Weights of a small GPT-style language model, trained from scratch on English Wikipedia: 22.7M parameters, biases.
Each number is 128 + 32 x the weight over its row's rms, rounded and kept within 0 to 255. Layers, rows and columns count from 0. Numbers have three digits each. The size before them is the row's rms in percent of the matrix's.

# layer 5 attention key, 384x384, rms 0.104, rows 0-99, columns 256-319
093:108148103108118119080089173076112173136167180077136097040224141130111107099186195090178132124144096222098115140099132165111115124137124146147092106099157093140113091152078118141123121182133098
106:132164113162158126144142117102121107096142113141121094193127157147113106121203166146116120131130078139167118101158095161116143114211120127094146095130100133106109079086126141134131088175097162
094:126113157129141104140137089068094094126153138202146108124046177174195139157153101088121131165106139135182175120143114083145070148097154124111127083115110102127096132115169144118173068119159135
094:142094107164081120183128167165126151148101231145085181091154118125097179178111152136168100134132189080078072142076145111133101103164141074097126110126060146134119139129140129115097168087163106
100:116111085107184028095119109166111105078110136109121152107141111134118144117075099098112138185086192118117108126110130152134163076152136131093117154160147163089214141070101176110088127090168112
095:106158091114122159103135153142154098082182169104145115154127115110103143097124072124087149127148100139060097121109133166135124138143127089139097187140139131115138092181089128153118165083145080
099:144127129150070187167118154116104147176126066122113155092172117119207158125078102108174124146147170116161093164127164128110113205113117119104116062110115100116127005091154156159064146112152131
103:069140120172103129127058150137098217113072074135057156125149139048063123089071189087095136133167162138111113106146088151131177141116195136112114123109092153134154102159158125128166155120109109
104:108154137110141110125189103065108150093034108087120182159131086161148085168061168096093230120069103133145167156120140097159131107187119101138165195128155130171112105145132135113135091108110047
099:146083156166135120114194058109152124163185131153120133141103158097156101148140078082124099138109106124143125129122131112109169129114107087134099104097098142181085058159178104126085122133144144
097:044105087101162117092143116134109149095137167068084171125149130141109186181201151114118157099124113132127148131130046108098101120177092150155117100091089097111123155168073126068133156098120094
096:151074160099122140120100121162149114169177129112127188170114130132049078108110128144209121163139086129117218120128133079153169070088120057150071156162069143168144139070102155161168121140117158
097:138139102074106178105168095169085155123153157091120107130176110185134113133105107073161162141137128127114113111149128141115159163163112114080110135143106199074102142080088109115116180134131084
101:130167092136105072110116070145119182128126099132140159085127085196090114093106162093151120099139139117087114049139108116066155121144192130159171163123118088100113152131124109111109122045156107
094:064166109124156117150198111159057152116154136094133104192151190138089145085093140107097123134149110164178093147089119099099116159125110090118141169203066092132090174102134139162130109144150095
100:232104133132135138084155066108112119162080098121133154116115083109113119075113114193112168115167152116157205125160094121139137123133094140177105115133079122203160129093140194150097198122133117
098:176167147223107087130121165113086078177181100164102151190132152099148160207148109128147132081155121160061144162157149093119096171108142100120126068131161156150095133132120078082152082121101155
100:179109129126143118180128103132115123182141113180164124134124109086129160160144115090105156136063167110145106112108144096179113096062216153132107131146182129116143168095133130200127118113130152
095:138109037123196078140107124102138121216158143129152161162124179141101137208077140124128153102135173166114093101121113101105143114192158162134138178114179109101123184077119176115129122118132159
103:154184154169168100123161152145113117131132072137162118092089101112112136100150196117131088136137065165115143079169126148130114087141150127137131168107162101071068190160062135144077131107099199
095:133108128071119164106103143155155146063135166127137141114083153125062113151097062124075177092170162166219131170099075136162154154126121152085146175099112138078099122120126198140115141156132083
098:142095124133173103160118111118137126147115099125116109133183079180082098184109122091099094154153123140067158142122191133121107079140156111166118088147115104170161121154087161068135112129167158
103:147146139080102123142097086133137127106171194157129119105127109135128133188158099148098114133132066148019070147155192140097153132153090145119163125120109121111153123083135121160129100081160108
101:112120125129066064117086132097144118107150074130128089129109126111104126122086153098148120151123149099146158082124190118106165110131188111137252161127092123074096060156159164102110101112114129
105:051075136117157151075107078105103114095176158135113133095119185121071158120185121139129121130158096139152174136192118103126167189119113162129124034175101102080145105130076171090147153079160149
095:099150133137184205148153101157096111104128110115112140091143155084097124137191131135089144036127120139160125109113095094127075127067136135106082150091130153142066115108099116151181054109125159
098:128159089157124090093141136123108131124106138100038168146063089128091160116137157151104216165132150114150103196146109083136108200118120127136168118083128143122153114133131132140117134154081093
095:042134064145092101073149126122129160114109119136123142127179130118131101113173147134112155185140119076127104135090165075090129138103157145102151134086072104098149120113152105127128093050115157
107:156146090054113140119118123131135078075147159135083147151081084164167176138054068088073155128158124132079123118134146104095141082176117153122123102140115135148121123142114153122107135127184132
098:122089132115173143119149130157105119130136108158116137110131126129100123111122201122073159111116094115052116104132120083125144098105126100148131098121152133164142110112107160153143093179056153
094:128197071169109152147170121124099121122093151101155122121179136118130103128134169183196135192101144151108137164171155078110083153126109137199159122126139146169146155094077113161140148133099151
100:127116161129126067127151131118170099155100090126122072150102086173165128145183078112103139174149141146146120125168121191112163123077099148139121105140107153181114070134108123117199071106190109
094:167125087205125136094088139086156109104105137069147133129164116114086143140179078150081068115148160114108111098152159083131125136124185132127108131165145117082121077162157127182136183096116087
091:101097173118132142114084185166119112145156133133105145089101156110142099104119108097099132138119116135140130113094106190095151171116145093098136161127164166154167101139170175090147118157137140
089:149104124144104134180083141119099079124134162114121132114193145146172079094083091122133166084133095070081098174150145106136110153130114173162119166079137153132136161164124124075142118150152099
087:210060096119118106119127127085177139156133172143159131147115105147111097129131147129107120118098135118142183142200127137107098140161112140159095184131086117156171182107098124124102140138151121
093:072073075128139089105121114165117122150142109098100141173135107123166102230084146098097159110161091116137139080164144087120156144144137185173136127130152137075161149112095101111105163118146140
099:177144174136203155171152069129156123091117114143127136131101117160123084117140083147137112111180119120110155080133140123135158072156136135115140132125165108113136126075110153171089135143173122
090:131130119135126114127134100122135129091092064132164124105133175145144127099142152136132092112095166106059060111089131069117078131129160137186126129125154158164138200115122082171081129094124138
097:137170085126157123110141090158149105161088108199103161163158077125186149132168074121132146125111096133134167169122190110142112117147112141137090114092061094147128072070118101170146188159144146
091:113100126089123121104152080156146122114120106126142085097170121163040145144143114102151142192154127161179200115138166121112156078085118096116129120160085115124154139189112138117188146110169145
084:194155102131126132122138119112110136177132124114138139081132094155119112173154157176160130152094060147074127088144154134085160081194118151145095214112171114164145153147120168110130147108130159
091:134116112145115160128169141150113087096110121072162141138086173104136129113119106076134115032094084152143114155148187118116071118141100161103117128113103129088127096198122134159165166136079215
089:122197181135156139149192125110123141146087089109145135105115174095112129158162139145141179167068088108146113106118093106112147123068113166140087133120091088126154137132185102108114096121151131
092:119079165117165135115156094184097165158154104122133126096117180132139135172169193150160151081093119124164113112112132132151107094108151157094110104136165123154160142071164041128141084113113168
091:129076160158101112148157152146130125134169169168074156129071118074107101093164104154159074124148155110075195104107137149065112114075107130113142167109130084085053088115061113118098127097143197
089:123120087102125142106084101142173157188106202107158121137160131150139107138129093129159118160134176135129168112142113151199113119152149130188132116172106146180121092071168156163166143124169100
088:171102170111122134079143113124084181176145186116104138110186124121118151170168125141123168152112100116087077120128164058204150141093153114122116071119102110152110138127137148133118140105146087
085:107082097099074123152109097135142132074106137115189120152148114134000131101102141158155090061149113129090109147112129168157090102161154163095145197120115088101066211130142189088117148095155121
088:109150112127160119080054076181090147095140093129140122140139073081115168112076126163141174060111106188130181166107151144111126137206161141104165140122161129121160122135102171129090147126198088
087:141112100128138135155071159116131177185127170129125107113172174083137109137138155119097102142108133150172123159145098113112144114181125091215143077113143089124094165173125146078113137120135112
091:103096101116100110076130127166098139081146135136107121103119115097093098112114138124189171115136178117147118113141152139086167133140178128083121112119168126072133157129069115145158130110128124
091:167144124173131179144116112101156073106088221106133166119140147136151128093126136153148135122105126137121141137157127101059076172196149125130103117084139083181094100117157102116118133184134176
097:192160127136190112081158076120145104100178160148167101141123057171123167073179108143117155159150113121086130113193069150141086098160107107124183095103134079153095164149137111200116117140100119
086:180110118086163150118137123143118101041101097127139104068094104143115093092125121120118117177116139131104114106164075168134163122139083151119117155099212164154094121156124158117103130130142159
088:130126166126112135120124124183158136063154121121142109161133162080138153135128153138128093173105163114094035172167216141162129127099134055063152166094128172133138082108123074160081112094091146
093:146156099129130145116172164143052132107136178156123136112125139072116180148088148133131163110122077109035151168096142173149130107093123146139148128104126120137149133172087141109107154132153076
093:060124125139154117084139163118153096094092085201128105114118078132134101197103124117155107153068107085103129153120139157080098117135195123193140107112078079155168168140109131109148096190158109
096:094169120220140106155167185145107128093136079136083153118120142142172111145161152106133111068185131109203134148115073141140053185107098134169096130100201128123140105163148139178100131152154155
090:126154124196126106152113110169135107133131060085137138117150146139161120177102106117109164131118107100112160135100113096160136111121125159044110129127163130082137059083100100040150134149183126
091:120126055125129125157127161118132124189124177134116151128125102135121099165148106123099142161137169119099065126118137118118106184198082105104125130131130118132102133168125113106124073128139073
098:152131146173131139178166108119166101112139143124156103130126177142146158147163133167116069153106096146096119145171132044126140173113124108096108039170094133118082105149135164166154127164115157
092:137110101176157133156125144114088136098107129093071183146124067154120142107101112137170118170184126118095124171129123111125085092136082124067174137131132116104119147097122102136086104114145093
087:128164147128131091096144152135186146212094130134105142166029101100137127152110099206133104147150191137082109075127135149184143127079106120092163093136173104093108125118151144141114135152117182
099:157135151119093074167068123134151145167153159064160119121095153147130093189123154087111151092133121161122074099143128124088019131101151162186176129082149103149117093100147103172129093131124129
097:173078153138200123147134144119104102173068137150151074150052165113175186150177130127127065150205114151100108087211090181194074140176119117135126094194099104118112107142139138172145103120086120
099:136116110129113125120175128133139097067137096139122172127145155166203146122089136154131091142083123143133155104107057140124111117096122151124124142108121133084061181100133121156109126122176191
098:115150117118146148148101144140091131127080155140117101118099163140153140116123094144144124097138121095117163158106047108103097136108171149141102121163092115133165161179139126111193107092144062
092:154126169166184073154130143164109129170117158159135179118137067135116100158167156090117129151147141162105086136103090042120173146189084115102113074145100166150131175122123128131116103208194156
087:144143112118160130114164169110187113169165150114104131113112143110073155127140143155097141112142126133121146107140113161095182101183128100160155143122095079165151134136148102137122139103106125
090:124060145092109109087085116149153106068148193127099088132140111149151109145087121135115172121102119165167183134170225161184116124118154148109140119185141136151115120131111146104118152142155064
096:101155083135181161145134147165097096145125115105183087179094136110145195092124154107096163081110160176107084142174075199143118175112125126091172135116195135160132148113157172123053183133136120
093:097186131121085125148105222180184091125124070128218109137145230149132139091136124104112047125167099082143140147140128141082108210094135096112115149181101192097099055138134143127158140103122145
094:186119111142180192062131138100100099130142102151102149160178080216131132054157106120133123139107127126151160130169159186124182072081095106135120109161097094168103162098195095070149140116116113
092:106086147105130101144137096126177102154116073089112123086156172028078106154162161093108144169115183102110088115145096056160074172148173068139138107124154104141088096128109171134087152132135067
097:124100095204146185107159090100163109110095119137170135069138125142169116109100080152102129105039092128102073180112126141102117129127144079079159096107131110132162185119108119177081147093127151
090:129140068179159124085151081171142175145080104108163101136118057165142160107155105126085143140116151146145155102137125104078130149145071153160068168164113093140144143088146127169082119156064127
096:086109092086122147076122166146094190126061112115108120145151113134084130045140079119113143092138082092110106132107167140121109154121184140127120116141109131129182126111133088140137070070102175
098:091150160133176106130138135121132116041123090149144127093154115109193155123096136087127138099140118105102136129070148077130118128178116183148136192145100066152137162092115113025098164096108129
098:108145131134140132130161127102106129192111058111122189135155150146124167139055124148085117107103092076153138179147138138151163128155130158076092146157129113151124099108190111094141149095152112
099:178133153152137169174171179106080165139105107127061143121168099093127099119165167144167087090136058145181149130065126182129064171088087149139087117146087079126112111156134134164122117112098144
096:140143112155132094106108155100056130161167172115147185135149151102094128162175175140153149112114117177131122128117159113091114124173175123106153109094202114153121074121123134105125080128062108
091:123118112163125126138090204174134136166142151117160157160113167077135149132131103125127138124192176149141084139079128115128155162104075088130063094085114103154093114107137094121113117201114107
096:119149096156120113080089098138177141161117073138156143165176115152085097125121104103116144167134149091107136174104135190137130093149176189100117160134105160123143145083126109131175105087163099
098:129088119122196109089170132125126127152109128121113139096105124112079170099107072120169102162098121078119113072102122092135139188119200109103164197147149080127155072167099116124142131160108100
094:108097082152127104146071127143165122152123103136072174068116126156155112144097176118071135113145118151243169176136104136103172140163147100038120128154134143165136104097121078136152127137099153
093:157162100154125212108051160096125135031205189133106129112093147115170142086123212106149143103130126086143122171125123128146135137099139166096112070080125133101125145085133131137134133160205102
094:158131140151088152120094072164092134121132090146116100199161147152147091106077136131101108133127081104135114154190092145116037127120106158145086157151144110143105187120091116111150156089113167
092:123121182195183119137087104096138169170097113126169153135126128073122068075047098136169124078123131137123114133147090113119179139157089098143077157218085143146124175111130146067108111100105133
094:171118173178118111139087099147083118127129078117150132085104177114152144119113140104179130140099123165143120121183157090148197137102133129102088114154151121122131103184075168150130119120062110
101:173074118067085122111110163138155090137161102090171149128179118127068129174111091125160152184165173155093124134094150166111173099129156121121139128121093142109184083074114168091107158151127099
093:115150104155165137122144124121089123079083112150082194181119113103185184100095151114188152132170121149105110196145087158113138128176135136106170104121102116165131157142112081072073157144081140
101:207164139061142113117113128129211099115130075141167121123123139142114058113156186122124094126153058131117208075148149140120158072174131161183096130136148121137065137144120159138132129163100155
098:145085097127128088158155153159138112162165061094136148107092101170116130153112080137096162090104169150103124093103136118145127121167195193078084110162094067169151137134082111113117147162109113
094:109109138095150116127151113175099177115101135086145170157138056060121089124072139106065061132092126096126153102120161112120189145173117204076158098111142149151151118109090150141180177132147151
092:111166120155115124125158149125135150109117140077113121143128105127164129127081119144129131140045136127089168151106154056148135126110152098100083096134157129136152110140171124140148121119091133
084:052123131137198100113178080136110102190126114159117164089102089140169144142139137098149071087091176130144125111151174070116158123153109093169158113095109152149069074171176104118155066132097129
083:111090149056126094153097137118118112094127103130109123184158126123152139095162153106113142093116152104107101124126142159110141114105180165056165136114141081108136163199107153119171135052077063
086:165176144178104159100085112176165127158137125111124129115148142148081113149084039162190136158161137143130168135095144162148089098096125145110123133178145099108108158112144144192125103138113097
095:146143077143129141162172166107107089100128127107186133182154152150144134141127105078141104165114097132092131166146136089084124172127098099124124119132135122143153088076131128141145136135106151